Part of a small language model's weights.
Architecture: RMSNorm before each block, no biases in attention or MLP, untied embeddings.
Each number is 200 + 40 x the weight over its row's rms, rounded and kept within 0 to 999. Layers, rows and columns count from 0. The size before them is the row's rms in percent of the matrix's.

# up: layer 2 MLP up, 1024x448, rms 0.0439, rows 814-834, columns 0-111
# down: layer 2 MLP down (transposed), 1024x448, rms 0.0431, rows 814-834, columns 0-111
# gate: layer 2 MLP gate, 1024x448, rms 0.0441, rows 815-834, columns 0-111
up814,097,207,221,225,221,242,229,191,308,220,209,166,202,186,204,187,211,188,183,192,193,262,180,191,232,154,65,232,223,167,217,213,144,226,218,282,209,147,121,223,198,193,221,154,188,239,150,215,215,244,218,184,128,173,153,227,199,203,201,210,182,190,166,187,322,182,102,160,182,280,172,207,168,129,203,159,201,201,133,216,202,171,210,215,158,238,220,235,167,206,178,255,175,173,171,131,204,173,214,172,164,164,132,260,247,197,167,226,153,147,215,211,205
down814,109,122,194,263,175,181,181,188,216,178,270,135,196,224,248,213,172,194,160,185,229,223,171,181,165,128,183,305,225,165,180,130,159,215,330,215,177,170,206,186,208,152,103,207,201,187,220,171,258,186,181,217,169,240,144,205,235,204,261,308,207,130,197,151,136,206,183,222,179,183,118,163,198,142,191,142,254,235,248,180,182,162,122,270,221,197,213,178,224,251,230,284,203,145,213,165,134,182,221,217,257,174,170,197,192,160,160,213,132,229,185,221,198
gate815,045,154,216,233,251,172,195,238,153,266,194,219,132,170,137,256,261,251,170,191,147,220,262,207,175,212,197,158,183,213,184,165,282,143,211,185,261,240,178,196,241,239,146,131,248,194,220,231,177,196,173,198,259,191,170,178,247,204,229,212,167,196,197,270,210,158,250,186,139,177,177,182,253,176,233,235,197,203,220,180,222,185,269,216,110,218,159,232,205,155,168,164,238,280,159,150,164,137,164,139,224,128,270,82,244,162,297,185,187,229,156,206,201
up815,045,187,195,204,177,140,262,198,245,224,195,218,218,157,212,296,159,186,255,214,155,193,184,220,219,300,203,172,140,200,147,203,184,258,244,213,278,205,150,90,229,199,210,207,276,230,180,129,243,215,204,234,163,203,163,171,179,151,255,190,216,235,220,222,211,195,239,208,213,168,251,205,136,250,270,199,218,153,173,184,148,199,223,211,183,250,188,184,187,184,224,162,240,204,183,214,217,274,190,214,186,203,185,198,192,180,171,163,249,194,228,242,192
down815,044,219,213,275,240,159,250,210,148,220,175,163,151,186,249,173,161,325,246,216,174,220,230,244,230,245,191,206,199,209,207,210,207,156,208,273,191,214,165,187,175,195,307,180,126,194,162,198,191,155,162,237,177,165,203,162,133,150,238,237,196,231,284,241,260,148,204,204,237,165,211,181,174,288,200,167,180,167,165,216,174,194,200,173,174,198,173,212,199,244,247,143,228,189,204,208,131,151,238,189,215,127,224,201,151,173,110,219,185,162,207,198,203
gate816,107,306,156,231,86,231,194,197,183,236,183,135,212,227,171,249,182,181,232,284,221,162,290,241,205,170,156,244,229,191,233,165,230,185,256,261,159,233,198,173,211,177,214,219,227,253,237,200,199,218,220,218,163,221,191,223,216,316,205,179,199,180,203,278,136,190,229,218,178,144,169,146,174,203,214,179,267,198,159,228,227,194,229,241,100,197,232,183,133,146,206,161,177,119,166,162,215,110,199,186,177,261,214,215,205,192,197,112,197,192,187,220,192
up816,102,252,96,278,162,211,205,175,247,184,184,211,227,181,152,119,160,288,219,238,273,100,265,221,150,240,193,214,174,208,210,34,195,163,203,259,232,157,206,207,151,201,201,203,134,150,165,203,216,227,186,241,218,227,238,155,216,149,113,175,213,188,155,259,173,142,148,256,178,160,180,147,176,246,243,244,206,231,201,231,226,181,188,214,226,146,174,137,158,172,238,144,158,174,207,194,201,215,261,247,277,201,236,204,239,162,195,208,173,186,187,170,164
down816,106,213,173,179,214,251,218,172,141,169,191,167,197,200,190,175,189,128,203,203,230,279,259,148,207,153,157,210,255,154,243,247,255,192,213,207,139,239,157,214,211,194,193,239,234,234,320,181,162,244,236,240,134,244,222,233,182,277,238,187,194,200,249,185,125,263,302,177,159,133,232,200,216,233,154,202,174,147,242,166,238,198,165,152,110,182,233,234,144,113,184,107,171,169,186,216,172,162,224,242,114,255,221,265,179,218,185,131,218,183,173,162,228
gate817,057,178,144,193,188,209,202,249,149,187,211,232,232,140,195,197,194,187,164,205,241,233,245,140,140,135,212,204,276,152,197,216,209,257,157,197,223,218,225,168,175,178,248,247,317,212,165,223,178,217,115,196,241,199,199,256,182,180,211,153,141,166,260,213,178,175,244,221,241,201,197,261,232,186,160,191,258,204,226,238,170,274,255,179,185,244,152,235,212,210,265,211,169,219,158,206,192,159,165,268,186,243,205,124,118,116,183,274,169,228,206,187,226
up817,058,120,197,221,236,195,154,192,235,248,205,192,197,177,198,204,180,217,167,165,247,215,127,170,238,203,207,250,241,123,212,169,187,185,126,243,165,184,234,100,180,228,243,212,207,205,212,212,285,216,213,213,160,194,241,267,245,226,159,205,202,174,276,194,151,122,180,262,160,226,192,123,186,221,239,159,228,184,170,206,236,292,154,218,139,225,241,196,245,144,241,217,151,214,253,164,176,199,259,178,211,205,203,192,226,169,198,207,221,181,283,261,218
down817,054,197,244,273,228,167,204,249,177,210,235,220,251,213,190,181,149,244,184,189,168,187,246,248,273,159,193,181,285,119,177,164,222,147,206,163,207,233,165,105,210,240,130,195,171,191,244,244,195,157,187,228,157,181,174,227,251,188,137,187,125,207,157,201,220,134,129,274,188,196,243,198,245,207,168,185,260,214,218,264,218,300,155,190,216,187,166,242,230,233,262,137,154,161,161,241,182,274,180,169,245,194,151,182,212,109,207,274,155,268,172,181,177
gate818,047,202,179,186,182,217,197,182,215,221,151,231,153,214,247,199,176,181,207,227,316,146,200,166,209,253,201,205,194,208,238,218,176,246,260,198,188,275,232,244,210,210,262,183,141,203,160,203,262,208,193,249,234,147,245,257,202,235,235,211,188,248,91,277,213,164,100,156,134,177,181,185,183,201,152,152,250,217,161,136,184,231,221,237,198,160,179,200,205,185,287,133,262,189,208,162,220,180,201,174,179,188,242,242,177,227,238,169,211,168,251,206,195
up818,043,195,205,175,222,282,188,203,180,275,206,190,269,201,181,221,197,169,242,168,224,196,246,212,153,256,188,274,259,268,204,252,199,183,238,243,216,237,230,153,232,175,137,160,170,199,237,169,149,219,148,203,247,189,195,208,184,210,205,188,201,142,211,156,137,222,253,217,186,228,283,246,229,174,278,187,216,217,209,173,202,203,172,151,185,209,205,231,191,209,258,141,205,192,133,207,189,212,198,201,165,206,222,204,172,263,219,222,203,188,201,168,113
down818,043,203,205,157,249,231,157,264,195,283,126,196,298,231,149,222,200,179,215,236,144,214,160,274,156,166,134,211,169,218,157,216,217,144,160,182,199,226,230,189,224,196,136,206,161,217,185,197,172,233,263,146,224,232,234,253,206,170,226,166,157,261,252,197,157,216,199,220,136,169,266,165,202,144,235,226,202,202,184,199,217,201,251,212,172,224,232,269,263,189,272,164,174,145,208,191,141,194,170,141,192,188,175,172,167,216,186,201,212,181,210,163,203
gate819,128,144,262,217,239,180,102,247,228,163,156,206,139,157,180,207,168,115,211,289,229,273,181,177,186,199,186,223,270,158,197,142,202,171,199,191,143,175,161,258,164,177,186,138,223,218,159,216,163,257,226,214,210,178,171,190,199,207,192,164,180,262,189,242,230,205,215,210,167,216,208,192,185,149,261,208,168,227,184,186,228,211,306,212,182,186,150,245,247,223,203,233,210,210,255,236,184,196,220,189,181,172,181,205,185,197,194,178,291,288,244,201,222
up819,132,152,226,178,231,286,216,94,288,220,163,249,165,206,203,195,227,233,270,272,207,207,200,170,210,133,154,260,195,201,168,195,154,151,187,167,194,208,260,186,231,199,176,104,216,201,185,207,174,210,204,161,200,217,159,155,239,211,230,263,138,167,175,177,191,190,242,144,157,207,234,163,272,210,225,218,214,136,236,229,196,223,225,212,206,217,260,239,172,237,184,212,171,239,224,215,223,174,157,154,162,190,217,173,235,305,174,143,189,196,217,122,174
down819,133,238,147,188,158,214,250,114,213,252,211,221,230,257,218,217,247,220,205,106,186,119,236,215,190,175,174,204,119,231,175,327,169,212,184,224,228,246,259,137,230,237,116,231,210,195,250,219,188,134,154,178,216,217,165,202,199,225,194,219,246,136,223,184,155,201,230,194,196,192,197,191,270,238,161,213,241,187,233,176,147,195,109,155,209,202,254,163,148,189,220,181,174,207,183,205,158,170,168,204,212,217,253,198,234,190,166,211,113,152,162,147,217
gate820,032,195,232,190,145,121,175,209,167,177,173,219,154,147,178,173,185,249,186,173,187,213,139,161,125,162,187,123,183,196,200,185,253,140,196,187,183,184,206,189,174,163,191,236,129,170,206,202,193,191,134,183,194,200,214,209,141,192,234,175,194,168,215,259,216,180,180,135,199,215,191,223,148,243,178,181,165,180,159,114,172,205,180,249,124,157,194,190,195,315,113,154,188,233,239,186,191,195,276,188,265,199,250,217,170,190,218,143,161,199,228,244,171
up820,033,216,189,221,204,188,204,136,263,215,248,214,164,169,212,160,206,156,227,217,157,169,167,173,213,248,184,196,200,176,197,203,225,178,225,276,176,192,187,247,181,187,69,279,177,217,206,254,145,175,193,172,192,237,205,206,211,229,238,147,281,279,234,155,180,220,180,202,182,176,242,145,186,142,210,178,223,246,145,207,223,201,190,230,185,199,196,203,224,278,147,245,246,159,132,248,194,97,190,202,158,192,279,245,166,136,210,183,210,196,171,214,190
down820,031,172,213,175,198,156,177,138,150,160,172,224,213,200,254,157,111,246,205,166,222,218,140,189,161,202,206,142,230,190,206,202,249,215,183,224,248,178,234,210,235,178,162,209,155,193,166,255,140,211,125,239,178,183,252,189,274,161,147,173,193,140,150,177,123,187,275,145,178,173,236,287,166,174,229,201,203,177,192,224,223,230,247,216,146,130,163,194,169,231,219,167,191,241,191,171,261,132,164,203,277,254,224,224,139,156,196,198,107,169,186,211,166
gate821,043,203,159,196,170,160,195,177,199,245,188,220,167,235,122,285,217,195,234,160,170,174,210,248,249,146,189,115,183,220,215,198,256,255,172,166,244,166,178,238,182,173,228,192,274,193,216,188,143,180,166,112,301,209,164,168,228,208,133,195,192,240,163,259,203,224,176,178,261,215,208,237,212,213,198,204,226,213,211,175,213,149,200,205,182,121,170,250,155,165,185,214,172,250,260,179,188,162,246,160,261,220,224,219,183,166,127,206,222,179,190,192,139
up821,043,216,191,199,162,195,240,153,203,188,220,182,188,238,103,204,178,250,280,202,134,202,227,253,263,211,257,193,220,165,196,176,163,209,136,156,216,183,259,195,174,203,174,187,210,214,186,276,219,158,157,203,213,179,102,183,203,221,227,218,254,226,218,155,196,143,181,239,150,258,202,164,166,203,263,121,171,212,205,159,201,213,238,168,245,225,205,169,152,158,206,188,247,191,273,122,259,266,190,191,231,215,201,174,221,186,194,145,214,211,245,118,204
down821,040,174,194,244,181,232,105,237,233,249,195,199,223,197,249,258,194,208,215,231,172,183,222,172,162,223,231,191,213,186,206,193,190,246,246,155,193,233,209,157,201,276,254,235,147,210,140,244,128,208,205,159,134,148,203,233,248,145,137,192,150,288,210,182,231,185,221,200,149,246,178,220,157,178,185,129,201,136,127,308,184,221,262,189,170,169,202,206,210,267,202,137,174,244,154,186,232,165,263,212,182,182,183,177,272,188,153,204,212,177,185,198,203
gate822,074,171,216,218,149,122,194,208,197,156,174,299,237,225,217,267,191,215,228,161,308,148,300,232,179,141,229,223,238,249,266,171,117,253,225,141,198,221,70,221,158,222,196,196,251,136,209,259,147,238,216,196,201,237,183,220,172,234,174,180,181,244,186,266,196,152,282,192,189,205,186,147,286,126,255,128,206,169,207,213,172,198,178,225,168,180,176,265,203,195,167,153,164,160,241,170,220,196,248,250,213,179,204,237,145,211,198,171,248,204,131,172,260
up822,067,295,201,200,242,189,219,194,222,223,146,207,126,230,267,248,210,277,294,200,236,181,149,117,255,258,184,172,243,168,202,175,279,205,160,288,135,149,278,132,227,237,158,235,204,232,248,202,226,133,245,171,226,146,252,176,187,170,193,204,243,231,180,127,202,216,208,212,212,141,264,217,199,248,239,206,201,209,219,287,182,204,217,197,162,207,148,118,253,220,162,155,203,173,220,212,196,216,214,194,178,204,266,132,183,199,199,171,200,177,231,159,312
down822,065,229,170,234,195,176,196,150,221,212,83,211,179,181,141,184,264,178,254,158,257,167,112,152,217,172,208,165,178,184,128,225,291,210,186,261,163,152,251,127,248,184,150,284,226,186,227,184,173,176,218,202,171,173,229,226,175,195,181,205,238,196,211,123,203,243,188,176,200,130,133,181,166,228,175,254,213,268,186,253,159,224,215,189,188,151,243,203,226,156,154,216,183,223,184,175,180,172,154,186,203,193,205,120,214,230,194,207,156,139,248,178,212
gate823,071,221,150,196,140,241,183,284,179,226,171,204,247,118,137,241,145,177,173,188,171,280,195,113,204,163,230,201,158,181,236,204,278,190,122,193,171,292,266,247,219,159,156,227,241,250,193,175,192,200,256,180,158,168,239,248,212,264,169,185,183,161,179,261,133,174,301,209,224,125,229,239,224,145,214,227,216,146,260,226,231,198,190,136,138,127,234,239,242,174,229,152,213,205,135,195,182,201,181,250,171,229,176,174,159,172,102,175,248,259,139,218,221
up823,074,147,224,172,223,182,169,252,153,205,226,207,138,175,235,190,204,151,246,165,140,223,248,139,179,195,193,172,218,190,247,216,236,205,197,232,230,228,220,209,227,228,177,162,290,217,253,177,173,185,150,189,201,220,115,177,174,173,188,161,212,211,195,233,216,208,197,223,284,218,211,194,204,185,168,207,183,186,239,225,158,184,181,129,142,122,194,225,182,224,281,219,111,133,237,199,205,229,110,253,186,241,242,174,189,256,172,216,218,315,230,171,221
down823,070,166,174,216,229,234,107,109,139,193,207,138,171,169,161,216,112,221,167,224,182,153,235,196,200,197,242,205,172,170,219,206,225,194,259,141,173,274,218,197,237,151,195,193,208,217,234,155,228,168,154,220,239,261,173,134,159,236,281,172,222,204,258,244,158,270,165,197,173,278,152,187,261,182,142,216,224,226,143,177,197,128,214,191,165,229,206,246,257,217,217,246,123,217,127,159,183,201,215,224,222,144,245,181,188,286,192,204,217,122,209,137,273
gate824,073,211,143,273,200,118,200,185,192,151,153,173,175,214,242,289,109,172,247,165,129,212,183,161,237,231,152,149,203,175,230,192,183,217,242,217,244,228,199,177,171,165,220,172,306,173,271,238,282,239,154,212,167,242,139,255,170,115,174,195,180,154,110,184,167,231,131,177,249,152,216,200,250,288,201,220,219,171,247,141,194,208,226,204,252,220,230,213,233,202,121,181,220,176,192,213,150,218,197,249,272,223,206,210,203,194,263,204,201,263,202,163,217
up824,068,178,239,249,215,151,172,190,196,195,209,237,168,215,216,128,198,234,166,204,238,171,199,142,188,149,175,183,278,166,245,234,154,127,208,219,283,157,110,123,253,153,192,167,234,231,137,205,148,156,206,258,285,225,152,178,206,205,283,163,220,200,231,159,204,191,228,223,189,263,146,267,164,178,196,168,150,212,154,114,184,210,221,213,252,265,224,145,291,194,184,181,130,250,112,184,202,137,204,190,207,99,174,243,196,228,253,157,219,255,262,181,203
down824,070,212,149,197,205,248,167,252,278,226,229,237,216,198,188,141,204,149,149,207,228,214,201,222,272,195,226,259,268,210,135,222,185,143,236,173,188,215,162,188,239,217,157,149,154,209,105,92,118,148,147,140,254,190,194,186,198,184,267,153,218,193,239,193,189,221,277,241,166,181,189,236,185,200,179,157,201,181,205,190,177,236,226,180,226,159,207,156,201,223,209,159,196,223,147,157,232,189,201,255,163,159,160,251,170,150,121,219,187,208,224,235,199
gate825,115,176,166,207,246,247,204,134,186,179,145,309,261,211,231,163,196,145,226,137,270,222,163,183,152,209,237,242,168,186,226,201,242,177,230,211,191,260,196,111,200,153,232,255,238,226,151,210,219,202,226,179,221,239,197,212,148,144,246,205,158,143,271,176,186,203,241,262,219,150,238,213,203,216,155,282,184,153,198,170,214,230,254,175,177,186,224,244,224,149,254,131,159,246,240,218,182,147,249,204,190,221,198,152,112,212,163,179,176,270,275,168,242
up825,107,210,173,198,261,191,207,139,267,171,192,264,170,237,176,294,223,214,154,146,173,200,250,142,178,220,240,265,167,184,257,219,245,190,259,186,235,230,208,158,216,159,251,153,218,268,229,181,170,160,171,164,292,193,185,218,166,208,250,237,194,230,195,173,150,216,207,166,160,241,248,189,189,193,204,231,216,192,210,210,211,140,154,203,238,303,211,206,149,206,228,229,173,240,188,254,184,177,168,151,176,201,100,211,176,193,182,165,220,140,183,132,263
down825,110,227,204,220,171,165,251,197,219,190,253,210,168,213,203,213,188,161,188,165,145,184,176,197,196,215,215,224,227,197,250,171,169,231,255,192,206,155,217,271,185,207,225,129,217,246,232,173,218,188,176,224,256,250,195,220,251,150,223,191,271,216,178,197,104,184,202,180,174,251,192,174,179,155,230,140,231,176,219,171,226,135,165,237,217,187,195,221,192,287,226,245,225,156,236,223,201,159,198,160,236,214,170,184,206,224,210,237,165,94,133,228,243
gate826,036,159,214,189,207,213,203,237,153,227,173,245,241,250,188,259,215,201,196,259,245,263,206,155,115,217,249,265,213,244,228,204,190,250,150,179,213,244,323,234,197,225,169,183,223,213,188,225,163,231,201,186,224,246,230,213,267,182,242,206,181,192,191,208,110,218,282,138,172,240,215,205,235,189,202,193,180,182,165,143,267,177,209,255,254,218,224,217,250,218,160,210,274,172,227,195,242,133,198,247,235,241,218,135,198,209,253,212,249,129,252,167,124
up826,038,142,136,199,213,158,223,177,222,228,176,128,201,175,220,168,150,121,136,269,220,188,195,234,191,199,178,132,155,190,200,95,229,178,274,174,269,182,231,193,200,193,202,256,251,255,208,194,217,155,220,197,248,229,214,137,226,190,180,156,190,247,267,189,174,180,152,177,203,281,163,236,251,230,134,212,184,219,166,205,190,206,220,179,239,175,217,238,176,317,80,157,209,216,165,252,190,172,167,168,130,172,170,272,192,211,168,246,212,177,197,253,287
down826,034,180,213,247,175,174,210,171,218,202,278,158,224,218,300,181,223,221,241,209,248,192,172,157,130,180,173,177,190,238,273,240,195,228,213,228,213,162,183,247,185,140,223,200,209,203,221,248,178,199,166,272,226,278,198,186,221,187,171,185,185,258,185,238,235,199,97,182,175,240,222,220,243,191,234,245,166,161,260,226,199,145,181,200,156,223,229,194,197,225,216,151,266,262,204,224,192,207,232,167,196,115,143,234,227,197,276,227,154,104,222,237,169
gate827,080,169,156,207,144,142,165,281,206,194,207,198,261,200,174,171,172,182,197,270,196,123,216,219,226,182,202,141,203,149,110,167,272,206,198,199,254,211,184,202,142,202,175,259,191,168,149,191,109,146,213,262,307,201,140,192,237,202,188,166,241,223,192,181,200,189,220,198,211,205,198,176,253,203,270,204,201,214,258,125,128,206,142,279,220,161,104,160,162,149,216,192,209,193,193,107,132,196,205,194,163,278,268,172,200,207,230,180,174,193,196,209,255
up827,079,141,231,145,227,176,198,195,201,230,240,200,195,162,168,201,203,175,282,193,190,201,127,170,143,141,224,158,188,251,210,280,209,133,300,150,195,272,299,241,239,255,167,167,234,229,236,182,198,240,220,129,205,175,185,288,191,232,192,215,191,165,227,220,194,166,242,223,203,195,175,198,184,198,238,247,175,256,233,145,264,157,177,189,221,254,158,204,253,200,169,211,258,257,262,155,205,213,237,239,146,236,186,201,191,226,227,161,243,200,202,191,226
down827,080,243,285,147,215,146,164,204,108,189,239,265,177,162,202,233,130,111,210,244,192,166,191,201,175,201,144,132,230,239,134,200,235,171,238,165,236,242,179,272,216,280,145,222,200,180,231,155,213,201,145,201,233,222,193,214,242,261,186,222,207,232,235,243,199,171,213,227,225,183,158,235,208,150,236,183,233,202,202,111,259,123,166,174,235,145,248,188,262,223,188,192,231,196,217,182,187,150,192,221,135,194,216,153,175,221,278,197,188,170,192,180,255
gate828,039,203,138,231,233,159,194,146,291,172,245,112,155,261,87,254,175,187,243,204,145,157,226,242,231,234,173,189,163,228,249,149,235,214,190,245,160,191,172,289,234,204,133,311,117,192,224,176,174,168,250,190,163,210,185,179,223,186,142,198,241,200,253,174,220,247,215,204,207,188,245,182,184,214,218,182,224,235,210,203,245,172,226,169,186,170,207,245,178,204,125,232,185,172,201,154,201,288,212,226,241,101,163,181,189,200,192,135,218,165,171,154,237
up828,037,201,261,249,204,210,216,185,220,187,168,215,173,192,262,160,248,127,199,209,210,235,186,226,206,248,174,214,235,209,134,197,163,231,203,186,186,246,122,128,242,226,241,213,210,259,219,207,200,235,241,210,211,203,188,149,165,200,157,283,174,208,136,214,160,184,197,205,179,204,266,219,242,250,174,202,233,185,226,227,209,132,172,186,205,180,168,161,131,247,263,241,240,230,258,164,179,164,186,234,264,218,274,203,173,217,224,120,236,183,155,221,211
down828,037,121,185,203,257,187,229,207,222,203,215,213,133,227,140,229,190,270,211,208,166,144,205,177,187,242,202,242,226,156,222,192,152,171,207,184,233,208,221,186,213,247,142,238,190,230,222,162,221,221,193,261,196,201,235,129,196,155,227,178,226,213,205,196,166,237,136,222,209,177,223,197,229,169,238,213,182,195,220,262,228,189,128,169,194,233,159,175,208,267,166,248,242,209,168,224,173,175,125,326,234,192,145,198,210,291,186,141,212,204,169,144,266
gate829,083,251,226,193,121,140,229,271,227,240,153,167,250,160,249,166,242,256,111,151,134,223,254,140,197,210,199,136,245,197,193,162,221,163,130,260,236,198,147,199,202,175,241,243,178,220,185,178,197,141,258,141,176,167,134,195,273,261,164,217,141,176,232,202,206,151,278,212,154,185,264,222,163,171,235,199,220,228,246,109,211,218,222,179,245,279,200,217,200,163,162,231,288,208,138,165,162,225,173,167,231,194,255,203,194,140,232,203,212,184,236,227,214
up829,083,249,221,169,128,175,190,235,180,165,213,165,274,196,194,210,190,100,215,160,214,112,197,167,152,253,232,249,179,267,179,183,229,189,138,245,253,250,123,188,196,199,258,233,239,167,173,145,215,157,219,177,187,192,237,175,219,216,218,244,205,210,204,223,226,235,260,177,270,133,307,200,192,244,227,235,202,133,280,177,198,240,126,195,195,205,235,189,197,131,152,177,239,129,212,155,97,254,181,180,226,232,222,160,205,191,177,142,175,219,89,196,184
down829,083,226,243,207,196,204,174,181,187,112,202,163,239,193,175,150,223,245,227,234,220,173,216,169,173,215,271,134,204,179,131,248,215,169,160,183,272,204,197,232,199,274,149,182,210,122,212,176,200,233,144,243,140,213,181,147,234,272,144,140,155,151,218,233,233,248,241,204,255,189,212,263,230,285,138,210,149,252,197,224,220,150,106,172,228,230,151,247,230,212,155,185,151,203,245,205,157,194,173,205,262,93,236,236,199,182,164,182,145,160,164,210,211
gate830,125,197,230,147,222,250,249,217,215,192,190,214,206,191,157,165,145,163,108,181,136,195,162,244,258,163,215,210,240,222,233,206,194,179,170,180,219,132,237,180,245,212,166,178,241,237,268,187,215,192,199,186,218,212,206,196,246,230,188,205,179,186,222,201,152,145,263,225,213,203,200,205,257,201,241,213,207,234,192,291,188,185,240,229,223,182,167,202,217,207,114,189,205,150,219,200,202,198,189,197,265,291,294,207,157,197,233,233,167,170,225,224,244
up830,115,121,219,189,170,126,110,199,203,191,216,206,172,202,145,212,233,196,229,201,210,141,222,182,181,225,247,179,217,230,166,144,162,144,179,206,224,200,206,251,170,237,169,223,145,107,211,158,218,197,179,225,96,245,232,188,158,155,241,207,282,143,210,276,185,226,172,201,185,134,117,146,205,241,146,134,142,291,219,194,215,212,154,217,196,113,212,167,215,191,203,206,176,209,238,231,169,162,214,200,291,225,247,211,223,219,188,221,189,162,180,192,219
down830,124,237,184,182,235,201,256,217,214,176,150,253,215,218,182,184,148,206,165,231,186,212,127,257,276,231,110,197,235,131,198,190,174,152,112,144,216,172,234,189,202,256,151,218,169,209,252,132,194,180,227,244,241,215,206,203,195,244,181,228,181,121,218,212,148,155,194,225,198,152,230,180,168,229,267,237,162,195,207,245,163,169,234,212,192,174,158,168,180,208,225,196,269,162,175,225,209,175,232,245,220,197,290,213,183,188,233,218,145,163,202,232,256
gate831,121,252,234,192,195,179,195,201,234,226,168,241,244,169,308,214,213,163,189,238,192,175,173,232,198,203,273,157,177,206,248,227,251,173,245,272,115,173,151,178,190,211,228,197,232,182,244,281,269,173,194,300,198,276,197,240,161,200,146,186,153,211,234,280,188,163,182,265,201,200,261,233,216,211,235,165,201,205,196,175,234,136,240,216,261,210,213,168,184,206,163,206,158,272,232,175,184,275,234,174,238,239,194,203,130,213,192,172,183,240,238,246,242
up831,120,231,182,146,153,219,124,210,194,188,138,197,213,190,257,228,232,230,161,246,254,293,139,251,223,221,184,87,220,163,158,246,283,284,243,289,158,203,229,239,234,161,187,168,239,175,189,251,224,214,213,232,257,228,214,107,195,197,129,202,152,181,179,233,196,182,126,269,191,157,220,204,222,178,304,138,235,252,202,188,218,206,270,207,223,165,246,139,234,222,174,221,120,266,198,209,163,266,221,116,207,184,181,211,184,229,217,162,207,172,212,232,220
down831,123,183,216,181,166,235,151,168,187,176,184,170,175,215,240,177,204,278,172,229,239,239,174,184,193,207,201,117,205,165,169,258,257,209,223,287,201,181,202,277,227,207,185,189,165,171,160,234,189,141,237,229,314,142,135,193,234,212,176,179,133,187,221,191,230,231,149,203,194,117,186,190,263,161,284,173,255,222,162,109,162,200,257,162,246,181,275,208,224,286,213,256,170,266,183,213,218,136,213,117,137,164,185,251,208,243,191,221,215,135,235,211,185
gate832,054,286,258,177,210,118,201,119,256,171,273,265,167,163,127,192,216,257,336,230,195,110,264,199,238,212,173,209,237,128,216,165,116,174,215,220,146,150,180,261,202,217,265,149,196,235,146,217,203,200,216,207,161,212,154,176,236,195,155,205,181,217,216,233,151,210,178,240,195,322,172,183,194,177,237,182,227,241,132,148,174,175,205,199,182,217,153,151,227,193,179,223,210,209,202,200,210,191,242,212,184,192,197,182,149,216,168,148,202,166,219,202,209
up832,060,281,120,191,196,309,178,193,170,209,226,170,188,290,212,170,173,249,153,222,254,218,204,341,135,276,199,172,202,269,217,210,190,277,194,127,219,230,223,207,221,254,208,140,127,218,158,180,193,178,193,136,166,227,221,162,194,250,192,181,256,225,248,123,251,197,241,180,184,214,139,176,185,260,202,230,220,218,215,198,263,235,165,274,198,170,230,194,225,251,243,229,216,229,295,203,232,180,186,220,155,179,203,210,206,188,146,238,186,158,125,184,118
down832,057,186,217,292,212,162,210,226,124,190,232,208,227,205,145,151,235,242,161,168,168,201,205,214,212,156,213,142,202,208,201,275,195,239,198,235,217,194,173,176,276,127,275,237,107,167,203,145,189,212,189,192,278,192,198,187,239,133,206,195,262,203,131,229,239,179,165,151,173,164,222,238,156,178,134,233,168,155,116,216,199,190,275,192,203,186,246,176,214,195,190,205,187,172,238,146,210,219,89,211,180,252,224,209,234,214,201,236,154,187,195,286,232
gate833,037,250,152,199,161,254,210,175,224,138,138,201,167,235,143,172,217,275,130,217,218,176,210,207,228,270,229,216,197,107,203,183,156,132,204,195,222,240,245,236,204,211,148,134,231,200,181,177,250,204,175,223,287,181,174,226,153,204,197,145,251,232,197,176,167,177,217,189,256,230,123,199,175,198,153,243,185,244,187,156,216,145,181,152,248,161,217,214,153,190,203,171,136,117,184,101,188,163,147,139,210,181,195,207,225,174,255,176,222,224,183,194,245
up833,036,180,169,116,199,223,193,207,160,286,193,180,163,173,208,205,179,214,266,206,270,174,270,289,257,219,199,242,250,183,206,237,205,173,188,206,133,236,217,139,173,197,114,207,285,199,213,214,159,217,164,183,244,245,187,207,197,202,134,156,153,242,207,165,166,187,206,142,176,246,209,190,239,222,268,278,270,247,212,254,171,235,265,230,269,204,172,229,212,164,322,189,221,245,183,312,228,208,158,207,189,230,232,233,187,179,155,147,226,139,257,255,255
down833,034,230,242,270,210,149,182,249,196,219,230,174,189,217,221,294,232,179,184,182,197,215,181,187,206,232,208,261,213,175,203,183,190,138,202,240,198,185,282,278,231,229,236,229,166,206,205,163,199,234,181,175,189,247,247,195,226,117,254,183,226,146,235,223,220,146,190,205,138,206,191,213,201,126,199,143,170,228,224,302,162,173,249,182,167,195,124,181,258,182,164,129,198,177,187,186,229,175,211,148,181,221,152,216,199,241,224,227,157,185,246,237,234
gate834,129,198,195,171,239,144,242,131,225,218,261,228,175,236,262,169,147,197,255,248,266,130,166,182,179,179,142,252,184,105,269,201,123,155,166,217,189,165,196,306,164,216,183,219,218,188,174,235,239,163,197,238,181,254,180,151,240,171,201,179,258,105,224,127,236,170,181,149,142,237,162,187,263,198,256,183,200,197,162,171,286,192,266,151,172,187,182,187,290,248,210,237,133,193,178,175,202,218,193,164,191,228,207,176,191,259,186,184,210,186,265,178,212
up834,126,228,270,176,227,151,185,197,268,227,234,153,156,244,230,235,226,175,251,250,262,191,149,259,165,134,217,142,215,177,186,247,188,197,137,186,195,231,235,213,193,141,170,96,186,279,125,216,272,123,214,166,203,171,132,187,186,252,117,195,193,153,186,110,297,245,211,187,130,163,213,182,199,133,166,233,238,290,235,269,199,128,167,242,222,235,173,122,215,190,198,238,217,199,176,255,192,186,274,184,200,182,191,207,218,154,120,217,187,121,130,272,216
down834,127,218,204,212,169,215,180,207,132,224,182,175,140,218,189,172,165,227,216,179,195,233,206,150,219,198,199,217,147,230,280,175,242,186,311,194,160,106,280,256,263,237,232,178,131,125,235,181,194,226,203,221,174,195,189,230,199,138,245,198,253,209,168,278,183,202,213,217,238,208,165,218,166,196,226,215,146,119,151,143,217,161,252,148,209,173,235,283,236,217,276,218,199,174,201,135,243,175,167,175,225,225,180,225,165,126,223,206,224,230,217,192,203